config.yaml
rope_base: 15300.0
qk_norm: false
init: "normal"
beta1: 0.9
batch_tokens: 65536
seq_len: 1024
Each number is 128 + 24 x the weight over its row's rms, rounded and kept within 0 to 255. Layers, rows and columns count from 0. Numbers have three digits each. The size before them is the row's rms in percent of the matrix's.

# gate: layer 2 MLP gate, 768x192, rms 0.0698, rows 375-420, columns 0-95
# up: layer 2 MLP up, 768x192, rms 0.0671, rows 375-420, columns 0-95
# down: layer 2 MLP down (transposed), 768x192, rms 0.0652, rows 375-420, columns 0-95
gate375 113:120152119148143186077132097130124128142141124132151126113134111111127163145158124121118134109115094150147098110158106132102105116070129158163138130129136127093152110154121146068151107148140159127179152158149126164129131148201114152101132172131116150112154137111064117147105136098084134203
up375 116:093143139135137188125123120123122100131160141123133139153172107100111101107105151115116083108155134175129172147142162137143096125134157154123108127152131125100108116153153115088135069108123116072129134110172140121102126104136123125110094181091135128155149164132140110124175113151159110129
down375 112:126084119128140132142140131134145085124161184144142126172136135118121167139126095123123143178141133130114111105154091139138148147124144148106101140078160141093109116119116126103103118171112100135133118119138126104113187091145123132126101116086132107147149136125073165117168128125144116118
gate376 097:140173145118112106107106138091122139123173144142121114122194141108118149137103171104152096161129156133104129076120137143102146112138107139114128141117178140110117113150161127084113156120115142160127126134112143136141083195065152109127096127123101104147150110126148103148185124095153123136
up376 097:111090145142109119115091127166148097087098125178176123098101148166150139175134100158131127117132147174148127147148117103134158131102137106117123096111110148176130122147137101142153143107143130116118150172186131119091107149145129140111134139125136155151142096093128142138127080133057126108
down376 100:125124112099124127135124178139138118086149189175171148082095127108092149151134119158144130136128160140128157127137120152131099166136111131129129123109138141139032121091121129134125148099129166147148165112124135133124116116127119152094141097150100149113123142154114128127132101101085171120
gate377 093:137158113127096139135118137136164131113119153158141140087135086139058128140148094108133103132126170133141124158119131108127126159137107134124138140124106135115140097112156115124117125099123179138132141133107124132099138136091154152106107156179135113129145114089131153100138101085097132141
up377 092:168184128102117126121149104154150142141130126130115139110116115108086105148146159132160117142114120097154125107128126160178160092147126119102155149163111103123096144122137123119124110147097168088121180119143132130179135132183148114131111105099145121148162083107161118145099159078126166151
down377 093:135138135145136102156143136154138104113133075146158084166143080108162152135139167143133124155152141091111088136112112158107141114121151132143106102107090119119000089130156122133136121137168117095131149113153104109130101141143151106099161150127143142108163128156115098142165134117127131131
gate378 105:103116066112112147158118137081140137129105152146125118116160140116084119081140160106150122124096161130144142169121157161143141118116125104141098126137148146118123085057108156080120149142076159131113128103099162182132134102151145114098092107155114140165111133147102149123125076134129122094
up378 110:129165169139143107109159154140161128171164131113133131121144121156133146160138117113133142149119105169136138168150128100113095146141136157130103115120161091150156111130123115144162099124122135069133132168142125131118111145107182130141117190113133119130131156124148103123122132070107075171
down378 105:140165126144150093147110125127137102099157074103118128149102116111140149155144081102123098123154137099110092125097116143108123107137100110188143108066130118120116139138101136147107130122070168169116128123135140131096110138138129142116138134130151107136154121125137154131105093137135110176
gate379 108:121122152147152135176148116120147136154158132114124099182143169127101085106128135175123134109114114116114135125088126141135132109159107085142127128062122161109132149140094116125140091076118152134116162101129112153097106148129126116148116125195142091123134084125134106108140113125129152174
up379 111:140149122100111133111155111143119191140181138132147104105108152124118156136151190110112082125127130144097110122148119102123141119090147097106098155112095114148085156095144144139159125090124186094087150132139111132107132130149127095135126189161132076157148113136137143109120143143159132143
down379 103:122136132189152144107153060125121116170129094135145111167102132128145134125121111137111116135131114114129135154124101109137143122167118133107120148090109155114171149060113118125164125129124140149101101140127116124126161148129138119116094080156175118143101138100162111148141141137174157159
gate380 111:144168136135083118088119103151138133122160137115145164131189144102157153139121130123118122145121124085106185151173138116137136139098144109140142140106155072161083150116120139099156147139114175118108150106094135149143052118138095111147141113134126160122148117130128111118161155096150113103
up380 106:137109122113095156166116167114131121142108143128119143126094127104124109098168121123161119152108177099143128143102122148168141112128124113136148134113118150130116120103146081148120132086114111124141123097108165179122130139149119122125112142134071085129111090133105112145124139123149117135
down380 100:117110120121098170158103166111109120136152183144118140096131173116092120108162117113154152140109128113131164117105123125149121125122116132111116132118115145155119124129147068156084118107110159143093060121121162132148139164162178138157115128091109120096105177127082089131117085131120114148
gate381 099:122177098131091162106123113142143154155131107173119149120140150136130119110114119171136120138121111188067160127126125112109116121063113150098111105090137115149095120085115118135142076149140117125102112141113103140125153171145140138122127099167111102148140159109123107151134120143177115138
up381 097:135159163119124121121156105132166147091146129148174165096130145139133100144134172081130110171095101156165077132135155116126164128118127132145156116124122121138123140133121132152123091125164151121130158088130135138179145101171117104118157129115140134132083120112139130100122146113103111076
down381 104:104141170093101079136158144166148116118179125134156132095108155113095093136117165051143118188126152141153110134128160108113163151167101107132135113135112110140190168153116107149128092127172148145141147093132157130138121118153137128125179164113154128128098099116115152100120163133118115123
gate382 113:097103115145159153166114099166130131149165104084077064089149120077101099127150137151137120122149158136128111143157153106116145139140139140110105143114116123089123131109122143138125105145133083129109126148161129139117153151139116112195132127127130070140145144127076114090158141128155147099
up382 113:109123167143135122104147150084108077156145110143127150139125113150165134168099177134066125145119121161107137187131119121123136147126128130120123133103123112175160144110138089142153123115153123147123106141099123126131139118147185152091144148090143109159130140136122154112081139129134098167
down382 109:108136146140145103141115183103108098121115150153126166153098136131138161165110125118094137186146076117150091149077109124132160149134122107161160136168121096132089154190137117133087103109073111134102118131126119110129108109098173115094115153148101130134137168104144123148129118141156169144
gate383 102:115155124112160118085163133139144114103133150116150114114182140086111145105114182147099120096098122106136115178116093114160130116123155157184142117116133079143132125158118102124130104105146134110164135106132150121116155155178121098110083136174129144130131148115119190143100083123093113121
up383 100:144121117166108151145122158137128107148109133102117161146073105077145158123130157107118104135086121123114105105117125121112138112100140106121160122157160103126118130099157130103128151142152111123111145116136154144131054154142111118082158086124138137104121086108148149128137169129143131110
down383 104:084154127138090141115116073123118122128129127128172115118122124110140102157104128142100131114129183176124112096137124083121133116104099129090149120126140107153153111063136171140183131114131145165110095159176137129163112092133170127111170105166120125111149133154142124098102130122131127179
gate384 079:094098112116182134141126118138197096090100106101144101132113096113133102109141155131113109098118115122157120124157109125145140132138147147126194136163193140136131121130131087112110112129185098132164113158102132106079127138153107137118109121076142116126105136111109153089114075112122095148
up384 080:144130146188114121127114122152119127142108160168119118134140080164135147119115125139147079131102137102131072099145104089142116134122192102156145143078135092173128089109170114086097095128127115112116178127131090142143144133115137114125080152116082120109132144173111146113116161144126148134
down384 084:101150171172135105142171117106100137105121195157116135124113120148123147156127114160119141123093129151109144116110143117113142145114158178090162138165112112149145122156127171131150106081144172114134109094115133118113142128105172101110122054114129135107151171133119142118094105088179131080
gate385 102:127150122131140133124123129134107150089116142108166133155123114163125172128111135103140099123159116107084138119120115098074128084124159121128181110149133102088103127150165127116167096093120090127108095152162114136111116135120119068119119127152171087112115100129132130139114134099099143095
up385 101:158157148118119093132137184101126143098176140108174174079145169171105113123147140127132174123111150166144096111136176177100130098116132121128093119176116122165128159146183123121088122130155118126125120134102082124163105123145141137105132135148103156134109135100108096150144148119124165137
down385 101:115135165103146131134125171133145127109147169100132105113104115163130184174139134117137183147115153121126163095145121181109135131128143102087087150142142128103054116124155157111091097145121100131111106149128074107141130114119145073143124116148139136154148135095148095145149136145186128097
gate386 106:128114150123154154135146130123130097127147173145137161118148127126151141132136105090131133137123168117117150138136168108143125099093078163156097127149104114115131128095132148094101144089136134117100134146152130146116153124149142101134102125090121122124120127103122100159104114099175145145
up386 106:134138158122077122102110083126156153150155113127175183140139124138129115148171123149125148116112113139111118083119094153120114129125164093140135095139160143098147124167108104134185129099088122116135118127129118140149110150130124129110161139164166116151123146166114117116108165099127121095
down386 104:136146130096095135138107122152129111137149145140120135127098162105107153122154162172122121151158160149183090130107091111120140127172156130123129148136100109107085128116135142092169118103137153154141106066160136111130119123130134085116156159150133112111156117155065158150149138165095102126
gate387 084:130111147148084103158117122140125131109159083129088125129146148137139160124133143152131124135125113121119108146113130145087120129118072141123109164151197126122134133122151150132136119121106132164109101129129116172104132113127121134170118154136117181144141135101090081107132166074112087137
up387 088:179117093147141122107099128113117150100113129133182111157107118107126138070155098097123136161134157150146117159118064111130110138117127163096120105137114135154096121136148160099135120138147146131121177091143102107135137132096126140068102154156081152095171137121112159117129112096104130134
down387 089:121116087163111134108134137091133099128132140144131140100111150146103118119139077109150109177096144131134099129090153135111122135152118140129155070087083115120075142141129138136145097174089128152133095124143107129144163152125179174124084147110108110100158098169084086147113108099074103084
gate388 104:132112129126096141127113129143131134116122111096159153174119117116109150115111098120091146163146117136118120107121104109146142146130112136134081133116155191108096088112102160138120142114143124152071149108136069093140085169102141126139145165087125077137151137154142125108090131085120129179
up388 109:139101094124167163145108128113166156121109092159107146086151158185159155094150152147116131157112125117088139138097126176138124129108072131160137150130162133136168146096111137160153127109134149115124073163070104103136183126108139158138131102135157112139118147146121145127125154118135086133
down388 110:083067114113187173094120155109125135136136137113112129143119142145122135100141118154130157156124106139116133126107131170123164125139101133082141113141124085098080139174138127116123137124117142141104133190102139079135137118141097093125068166142194160153113144146139176107138137144172110114
gate389 085:131143151139143118104120113078145135087129112153133135105111126145092123120145110143141090162177108125103121155121163099133114120163121162139090128136128127146111125094110084180177105136143136136134118121155118117123113097146128116136123118160136101157163136156158171127140170070121167122
up389 087:139106100135135118148144128105147127114124128131145121094160156139104121155157141109105121102115142122122117141125138129100098099115109185133084094166134129092152107140156141194116130148099113139111104158108098129127159083175142128160088149138142165138125114111100124113143140154133119112
down389 092:121133147150097119136149130121125127147150074119124096102125134186117152157130104125118138087107115120108122120160116167118110102106134172140145129101132147132136136092105122127077109141139127080089082149164094143140072132123077106133132164149172123107131159088098127135137106110091171095
gate390 084:132139115131142143147125144106100093126088133123110129147100135068167182123135162124123100127102143139149089089136109114108155121086125082109133176147123081159143137118152127101105152106095131141108060090148124173141116141163131108097106114126140125115106148155074111153127158133195143137
up390 087:104108108123131105127154119133174132133131132144155133145107134119164112114116113109100158159147117137159128152112114104108093128083114094117163149118138096113121129110158174128112128129121095148081117087134104113159105106107158123161128120122085172121122094111109110094114126145148140133
down390 089:146146135178135141087156127119130121128098059150111092128154146117144123139108139103087110120113098099112126133138162143091106128114122180111126113139174142117223139124143109143118124118177095134129098107096088156152140118135136164143167156126144103130144111139085155113143141150111169169
gate391 101:111121143142159087134076119150118154138150112082090132109167124105128162118132130112126168128136113150120123167128146085119115172171152107124129105145106126104111120155105089157187125188147145104149114099064110094141170120132117113139101152110110116141099148158115087112085116092174097141
up391 102:170168131153126131123141120162118128142144105115112136093155167132137109118049154156071160107129168123109093125142191084097108122123118112132167170114134127104147131129100115156106148150136108128126127145112156111148122100127176160142141134115129107146157130155125133129070121087167134123
down391 102:115141140084114080107081234078130148136108156148142127122155146155105137133109134094107136148106131150107145106091120140141130113119123131072130137129133129134119154159142115141133140159161133135112121088133081101128161113124086104131129136123142111093122123147123136118090090116159159126
gate392 098:187153105123166122121147155088120118148141152109109089106124162070085103114141135112117145117150074109108121111149123134110116089132143107094103139140102114118122096112154141091122152133118081137148108134115128163151123145145130122124155166140143107180165123122153133095172158116122158115
up392 097:113119133126123133138136144117116143143118120135127162102152149114138117156112131166127128148102136155127171150107143090150148118101136160153192115111134145162130108117089117151111134146132113104114158133143162108128126184091086102147094112085120129150143144128144174110108118117084081135
down392 100:120097173118121121144109138109125090083132122146109110083134142137122150109117102155137117154114141132119145198126136147132104106142122143203146109089118129136108099111136157112128114138079154101135143159125135143148129112070161153118126109143107126100141155116124118119124150130082124134
gate393 096:105108124153131112131142118096120156112112135130119118093163125102131126109085090125128121099167145141165155129150125130128133131208138137124132125140112099114120149135130120161126138110171113134068162091162160097143177137135146109096142138113123105155114097094131123144134091166147119101
up393 093:127132088102092090151108151105097151118154156115125122106123161099109121109158113143125097141128108108105171098125131119115137086094128108116150185127058110116118104118077114111124095097114110098121124152169074107091095120163151161148093098122116133138111090128149126111108108109134139150
down393 097:119142146175142142111128029138133128106136085115176164127142140133117059144097044120144138138185122110145142167166150138183129082149118094104136133121145130115094155103115118166122114134148156157150121100163153120149142125138139149146085118141116138174106128085111125148114151098144122118
gate394 093:091144172135153133142146152096119141151135165098105113109125167102133106117152112141090124151100166144119115114071143113119147106152096128135076125112107161124104126130119127176090115078143135158106168141108130152108122115072131129102109104118096145116128146135101103126147167128144118140
up394 091:115100125134146148144156141130087131140106143118133136118139123152120167092119173118120147146088107123113108103113176168150176148133082147146142143059153094160128119119123123127066144053150124137107120134090134145179170137150123132117145123094120118106134125164121124110108185105115143116
down394 092:135083137104125126099146128185128139094118128170166141119148136140084109116137131123099105122098138144113116106178142150169097127141122111103134161123145141159137137091096123147121115146108132153107150122101119141153159134144088126126156143138150153120079114098162175115150124114147093148
gate395 120:099163128136170099136115083109138154086156145139136096089108152117165112174100116109139151078153147176115151165139157124148114114128112156132157096151130159116106086118162124079096109129108111150121153112077118143125115127163125130127134144135110135113161118136091102121116114109158145118
up395 119:148098122107116132143139136148139162135100131078094126133136115115115159112093162155141092159103127101146084120148161130137098126106143136144090131139141130110145192128156132158158172158133105103122083134144132101122145085101147147130102107136149133129098136130144160164094101146103112089
down395 112:176104113131118150146139151116146103165084095116100112114159113098132148075135141150110114101094127062117088123124114157102145135137118132180123076108151131097072155143165134119183167148149128106142109103134115103120147125122141095099099130125150143147115111106126123131129112113127117080
gate396 102:121142133143154086086066127103141131134135109138166114155129140106146118157103093138129148137092121148126091097087130097106160102130115118113171092134123129104106138142122093146141129140127103149088134155121154134166119178111138144145150150116122121115109114079116087151130157143143107105
up396 105:114168133149136141151119131111086121160111139159104107153107103089183102132101130145155109162110152129142144138174109101130119136142121136138142109117076154128122115159116107176123111108133145136159130124083143127098148136147117099126087093133135124111068122127087118150099097135140132105
down396 103:121160135170105148179137101123120085160136142130124095135116102134090108133161139123132174117094160143119137087140114121147123115100126130170116109134129186149158154079142139181137108110153134126151109166092130129109093141112109117135143121117102117083152114149077123158117155143069134138
gate397 091:085113155075121112168127138120160098157112123134088120126146146127165121119094124154144120084140119133124140136137123116104140140158147138095112095129108124113117110101080098138126147141156148107121126108137138117090100127045125126132150136100092122127181102081117129114106105140104146175
up397 095:129151111112146130138086119123131113143127162097140108155102140124138094141119106128139095104131079098157172145127145122143142156177134094132098118157129112108092064111093118171125073104130116116128096102122124127097126102094148150116150124092130159170093127096121088109108130137110143165
down397 100:115140100081137098113082104167162138157181123104121161119120098118144157124135118122131151082087114088135130191145162087138166117160137141099091149137155120134168121104125126145133087125160121105084168141140078160112169141126118142190162121142092137144106067087137152094108159124107143108
gate398 094:121116139167150134103103131130155159136122121181148151166136112128159122165167127127139141150129138131128103138122108114142149138144170120113168133133159132146154145155145104136132158132139184133151133176152154116127147160149123138082113155125153128071110143137115094152137098134149113122
up398 098:120122132134107131101082156128133131186124117128132154124123106148141099143122098115119152176148118141135097168111133110131142139158161087108157124144118110174142104134135135127124148143168151138164130104121146139113133158157112152132079145131098097173117130123041116143090118146117082105
down398 094:091149123100131125115152079117170151167152098134093120106136113159153134107115121133134145131101125102086114102134106130067159133131143115091163135103121101141176136105144136157167092094154133151099101120132102100130119156105116096147108152106126130141184134113158148148092114115118126177
gate399 096:112070162134135142125141133118113117127128121158112159127094128121155146146158104120157137181108152148160136160180133129173170125153157107135136129107161101140128156129132122080100129092154155118109131117117157135156122153103108112162160105151071105130109104139132142124108119145126131113
up399 099:110096126131111143131126120135170150187144148151136098089141159171152193160135144111133121152149134154180139116113131143171151152129118101161172128116114101132122155111167119083123092110135126133165092085114105157110095112113115149092141138147109169137169150144153152119172136130107082141
down399 099:089124132118121143099124094125142108097121075145115118103144145108147108152111099096135174145096124086123125149166112120146121097130156117133113133143177136126111110144128111137092133147109101158110116153184140108122128119090170090144153114132152109102117150112168130127120097132116136137
gate400 109:128149124103169089121161111070148126077087144119132142136116131112143110173149121179108106085122136148140092184116113111125130164148085146145128131112121099126125129119135151143144094084137180198102118133152113141101131087153146127124133095142094132095106131110153135113119143133159169168
up400 110:126148141134108108144164155089148117119103136103133139165166106151178102143131156128156102148119191139109105161133132115111162185117103125132111113116156114153128140116116145126099115096191127151115104145157122180175135118165141102095138090154110174158107130113117110088115141155139151139
down400 105:105114101123133110173149125121089142118095122142126102138109094093140111172132104155122123111133128144133129144150127133134130143118098126148156148173176128145213138098076114153085103104163172127156137146165108187152119096110113099154149073120120111107118162148150153095115119186162128155
gate401 091:151118131098139148120162178125157131142103099159097146127146116119159138118085135140126123150143156099098126131148107114147150117130127161122120135150111089134149136107142143160150112141107144132145099174120105135153150181142140122109124157142124083143152111137115164118153116125153075153
up401 091:126145117171130138139133105129129147108152114124171047150058131112120112189142168120104125127106107123122102136170126105101121120115134156093165140103135141155090132134110121151132138138170131112118163138136136146087131126113139148131111138109125143103122171099108110132070139090142139147
down401 091:144099137157127141138130113088099138146121126114137185107140151075130077118142123102077120152146115128127110111085096095147143097111155096135104138150154155172062158167094112110126056167084116127176116140139131140123149095102167128127132116137149131112143114104103086142144150119109088120
gate402 095:162113131143142134158158091124150130088167138112144124121150155085124107098147101135103133155138102093108134105100139105127108118127111114151083105136139131134122138116157113110110129084127115133101101129138124132148085109108149147085185110131123111113076134128133157069144146117099172107
up402 100:131139127157126103135143116128198146145104113110126097123107134107152143146119112134140145087134108122128141117128097112139135145107095137149136142109129151133118134087114111129125116151168115160164139103099156084092134154158146110088135080121085109138195136125129156098144122068109132126
down402 094:102143165151149128093140151123152096132148111142121126123091165108124122166131150138144135144143128084130072106158136147163137145088130130143156117079106144106202172129165096146119144100147107110150102116147116067144160163106124132129133149104094151122081168118117127140167117135094047109
gate403 098:132108113091152125134130125108129097105180159102062163121131126143139114097119111128126101095115135078120124103130148126143176145148167148134142105090100133113103142133146135087129163069168114124137098186170127172104145118172143107148180113123102152104129105145116135151116182149153174137
up403 100:158138161151105124132110158120131121174152107163124166092124156091153193090119110144125105131152075132130115131101108149122108106138150129140055109182138098091127125112158138094125126097135129118103129085122168137098088118081138156122116148145137117092132157146130155118138151156112098145
down403 101:111166147149137084112131164154141153116151191139134108116152113119103095100137127134087133124171128086117144137132087136122159128136123113104114129112170095086081114126125118137124136085099114149127129131119148129124102128136171119120150157149127093115132140154134132123142167115118171138
gate404 099:141103121148192120126119130086126105126149149108137152133138114135105109113148159123136128155129132121146127148177109138095178124135150107117110128142117166100101135107143112138086150159115111130093141085096120106145078145113148132084110143114146161155135067115090139149130130154157147111
up404 105:088147094129121161173118145137138169131143145107115141115111154136109127123114124118098146077141159167114149122124155117172109172122155147128112080131153157117123132113136126119125123102184102122179116126125163179101120104158112110116148118123124108127118149107121082169127141088125116114
down404 104:142124103107105116127127142114125167134115107152134146121096130147127132133126152151135160095116139128127124143139143048151096128111146090186130124107100124092108148125132164125088144117139119133136156114143175167124124107126133119139124138132104163127128144125149102122096132092126099111
gate405 094:077076164130163160127105104159126093124153151102141152144114095167118137086083130122133118100110140138097151128116118143091145119141132115133128149144073119146091108159151137145141107124122135145136086151128085158096136204120156138123104163121139118103141150130088115150174135103129172144
up405 099:166120131162149173166136162145165083137167138150131129144095166168139121112156097147106115110125101116108153138094175108186115127157143158200130125160136114074114110147096166121092116134115158080128152155128106172137118133118150136169108143111142127141116153108140125115118102097102116112
down405 099:128114102118103152113092161133120146089121126164110125095103121131143076105118083123117169074133117119103144082132131140129103175137129130132141100152109128142117081146139128154118095088118116090138133137145099135141159131112154106114129128112172127171092160132127104109119110159118131139
gate406 095:147111154130111109141149145091119113124155118138133141136101140108186180121071126109147098138126141100148128101140135124167135124111110103164128118155112085158125217147170149067137118138113126115146124084139132162115119096108087131170118101131148151123190095105152123176120163114134156135
up406 098:170129108113136127139128121111109133119122135117113143148138122099170157089108127158123153106107104143154159102118097134130124141117121147135137117108148138102123146156163079127183182129104141149107155151165127143145146125168094152092115138103131109152108120102137126137130116164130118166
down406 098:115101141161093136143121127117101138142132160145116085109164124126118093122123130111116158128137079167101163120119082073114175073142132132155105097141156150071163119076122129097144150169081139122144118124109121140124142150151190120127136104137112103115114100133117099071131140132122109125
gate407 100:110171088109113127127130098129139174085108153147178119124114113117154176159078142143121123148160127170066129114112126131144114141147079162142094095097122149108097107093119092116086093133146093136156140120091138118092103105128134114142137135120144111132141074108087118117147123127152101131
up407 101:142106126123111109125106111087128136129172140148136134155116101145148116084106087112124182147151146174124114117152093114140103151119106098109127110148115118130113129156143142108107149109126139148123136091098073171147124127090131128109167163104063115113144101138148132100119102130138089165
down407 106:167158125168108173112090167122140136087122149112148141106155111144124125115100130119133163183164134166116088131146123099117122123101113117126139142101106156082168109136156164141127116100110111104131117116099101152155149136125199144088165112166125138116130129128106091096110093123129146143
gate408 097:124117141158093135173094122123148165089118124149142150133103134153110107090165133153119178142137134111117121112142085154143160120173140139163129091153123122143109126114160114138134130131165131136118101087104124112129116145133118125122143133130130156112158100134084167140113118159161143149
up408 097:131109142140144127154183153143093149133131104124137069160095150143119117101102102144113096163133109105129107143090112142090111103081105147125106182090114156119122117095154154112140158166116102129112124106108129182146117098135117115139129122161128134099166138132137112098137174126142143135
down408 102:094091133174122131150157101146110145144126139158133102154106096084112135151123158077115117198097133088156124130127122140142129161136133127155109123119175097116090116104107129105136177167136174090109161099116127133127158123157086094121124175148162151111157135083107126126142145149126152153
gate409 092:114117123134141139140065105115137173144106100139134115159122137117144139085132111138142143145086154099124129117116148128091174079136108135126105128137132149091132107139106093138111120143145130128090125144137189148120131096093106083135146131124140157097156116123149160104124124149102119121
up409 093:164097145101099123135147130103140127146132139114131133134155118175083127145177107125120136121174119163096146106151112143117090165174145069109126145116100101153133149089137146176113149110121101137123151096141096138136126131114142170181139147129109123133123108120156118104153132126132140094
down409 096:123134142122137106114142137144121158125111146089095146116151098108168113078118143120128123138147119118133117195121142158126126132150135159115108121125084113105048142153118111094115136085082138143161113126139134158161110113098124142106109116172092148126146099090107084137152138123174107119
gate410 107:102181119133141139112125085126162099126158117116159146109124148115120187155167154095133086143140100100148160160127178136075166171147161102179111127141107124075121141084124110109134127108123140135134111108129141115093128158128138150098132157109114165128127122138129152106115136086116142151
up410 105:124139137156135129149114099123192168100195125108124106173159132124095114136170169150169122107120136084097130121118107130079094131119158131086134144145107146123122141137180066127152100168137111126093139149127123130088121134099118126128126130130134086139110090139080152126102141138152133126
down410 103:121166085191148133138138070127158115077131128138140126155152184102180150121106124085142099141144120125125099118140142124035081132129140080128118118120118158124151093110126088113132068112108163195107128133160092092127129156147128163183116138094115128094107132125097133094139131128159105146
gate411 113:139139095111120148157169117123153094136160134091104129171192145161132124154155123118161116122158120124087096116102146135109140140150114099105156117145098120114113149085141096112115113141122163149096124143152141113151112147156136119090112104127117102165165109100131132137162166106154155138
up411 107:142180139134119149131118162137126065095127129083093143153154125144143126127133091115130129150112159125100110143121136086099106161128142146112109134163131069101132145139093128149116157124120165145115149164142107174118096106133118104071129098158126157131138116116139146090111134108124149114
down411 109:104142102141079173140166167129115117082130163109138105135119090135138142158152144128099141078106145149120108103121142110119097124124099105089118156182108116093166124119107122150096136148116149117111147173127116127128110094107143139061134125096122130160116119096160141150152153126152135137
gate412 106:111122146128136105144119124135143126114121115184075117137169151141107136133142136169135124170104138107140150112139135107112119157162080080127154144161178171153112135152128119099112130139165111180145116143121123165146116165149131081181132124102143134125196138133134105117132096090174153103
up412 104:133162117122119117152107101128104136167160127113134152077112157071118123132133108134076128108107118110078086159106105121124156098111139147113111142131118146094095131137099122151106114134137160136118171175121094086085140108115122141089085167160129110144117084145113134079143131134107124140
down412 101:150131101175110110121142119112123126171136176105152137141078113137143149139160109119148124125130083094124077181106108150129150134130165139164119118144082144116071171142082155129132093129100131114141116093100119116132093073113144176089147135123101109112163121161116140132121169148099094147
gate413 105:139190106155133144113109168128118137154129106097175137110155152128124107149133149132121134093113138114118130127154141092130111098128110105114151133143137135140094156177117155123123130117145105131122162116161144167096157145125097144113148146125123089158113152078098105141133139114147089114
up413 103:039140108133144124132084133125098156141139154123099087122109125114106157133129103132127098134090138123139146121107142141115131139145137154147067133181152138096115139166134119085159123133152104132152117137117072129140115097106129151175112095120121156160087119125113140136132150142108149164
down413 102:100109126114126078148131126089111164108121119143118135132140139134122142164078106122071165152166098125140137088091139092178150139171115151099117125160156135077135151082126076124122115133132126134151095154127127133175091150137140096142128142146144129167135154137106102149114095148134148134
gate414 098:144110133082136120138199142139119175155106172106133154111129107158116155106116142147086151126142170147102130133135130095120131099143125130149137166093085154094098127112118136157111122078124158112104099115129099108130167092101141096113089152156157126120069135136141120131134122160109135095
up414 096:149134093122134086123130139122142121151153143114106183121116160130110146148140124145098134187132149150108138156096182095105155127144134090160144156094101136145122122094130175152076128126109123090117112123136137129143120111104119156089127108116096154106101108129111168143116162100125134094
down414 096:103121099110104122158134166134100089137117190149126141149095092153090127163121101178100162114127133185133114099142122123130164133106098155086102145122147116121172129120115105103112129119083133113128125154125103096132124082116108101127098105106140123144127125126161169109121145165135098127
gate415 078:114155153143112106120107177126084158108125139124097099101164142133135152122164109141138110131085087110094084070146097142161131147118117095095133093131124100163088110131132142107090129130153156141141156109110154139116118165103107149109116136132114133075147172142163116127110135113119103144
up415 081:100147132086083114108144127108104142154122131143144101159154117126130138114143132098116157057111124133115138118158153089126084147152124126125122150170141108151128134111136150156090134124139102088149086184118159127110152138141088105086133135105102090084147109115109163106119157133157083147
down415 081:056149118109129124102169169107128112113110136126143131128131160109131109125119125116148126097149115053069132034091121121118136151105123145138132125098108098171099120148146097121126173158122095123123130141130143124139103172129101132127176143098153154117146173148119107117115113141101136118
gate416 107:144117135141170164123176153118147113157174081119099157156154112155113090104095133160096176152106127142118173151105119105133119112190091105154133131126126093108137151104116141101099147107101120148138133116111058125101099124135132092132130115117115122155143143141139137136111176082161092128
up416 111:119100140146164102119158138138137087135148118117091133141149104139118136074074121093125141119165122150084116084119117084127111067153091103112130105148076093063136146124117128135103129121108139194099106104112095120137106141116128132105132128098127105134114152147110122139137165132160160138
down416 104:133147154126151144123166175138178106143155105124092100135128127145135155096129105105137115107099155100147123129099166145167104114094124107130130132127139108097159156139119133099165171132115106140129098146147049156132119125140115135118106123113121112120098181138160128132133181122150104120
gate417 104:156142137126121170146133120127165165149128129159132136174120141141125132106110117120132157131154139107060120151078163149146145115144126169131110144113121127122117149124140115147135117114122153116124138112128103093088142126092134142161112128095114132117153106135120127112116116127122117145
up417 102:147121127157110119141081101135153144143130113133144151107116138128127137149094118111110129170107146108117140145115161132140132123167135121147075116142122153129155096119162165127170076172108139136128091118120116108095113101094166167139096105097128122146155071123128154178118109149099127134
down417 095:129141140031098099100158147120138113140150166099136128143142138142111123115133162115135095075131101149196109119144115125113139145127145152070146112136105109123220168142145139128115124141152146141133131120154150114137120125135075142110135152127113123123123172142098143152150110118166166113
gate418 109:140150154120075115134089133128099137127137139117115103141133180107140168104131116117183119108118134136119184098147133122115160124136132084084151139144123115102114101063108123136119122124135134118125073111142149147122065165094139096089118104105127094100178153101117127109109158109130090155
up418 106:123106118139154147116098111156128132149109148171094156139111109129145089111153115138091169089157125150182061193129118116116108110187095167146094097163120112113140113136091128108096142140126109136126182102132135159132119137114133139126185135113122156174141119141116141151120157171107101152
down418 105:137135072116151113095114124132153119148145164144086173104143103143126109128126101161110137084124126155160080147093148132127170136152130170142108100160132106094034162153151159106100114120140133118124177141151096086150147123082159165126136141141081123134125118135111167131146156157128133087
gate419 094:072155106128122148132117132099156132159117079169117182073094135081108139134167138130130170135146151135134092151156118110122117139129168092114145167098132168090131137088101116134147146120133132131116135129123132169153119155117124082123108127132171132112119122076124090122143113115107104140
up419 095:087127108127065118148110123120168141123155084096128130121148109120127202132119165129085132116084104185122127144122107134112110160074144115144135120131142101110119161122113102102136093118133104150132120124122133129111102110158107142151137102111166133136118118102116131131105090162166107081
down419 098:118125162111117126128176147125096117128113047121170117112129088136151160137129127119112133138156119147158142112138091099118100146107112135115146178110126128111178128100119104114102146129133107159130140112156117125102094162148132126107154137141166107117084101111156124116140140132136150125
gate420 096:116128140143132121127107134128146145118137117155111108119166131152142123123140156095112149125178152113115146090091114123111153135122143140157111101129161129123115094128156154121133141099080055091117153129095141172141098172090141150149103173121140140101160141101131122110161096106124132099
up420 096:129082106125151138125114162100124180149069108146126102129128124139096164077159120127154136152175120121095115134091127129120099077083107139151119124164142110123150100168158110072074169130130159137134148113096135166123097123164099110148183116164089131150152107150139170128112129121132082119
down420 097:126143180190156131114129119133127137141100137126082127108119104137155126114115103126175070069143080089120108157132094139119101133094123148121143134146175130166100155136099064162126165139144099106123136159109082128106116162135170149147122137129143107135135133140146153111151092133138127108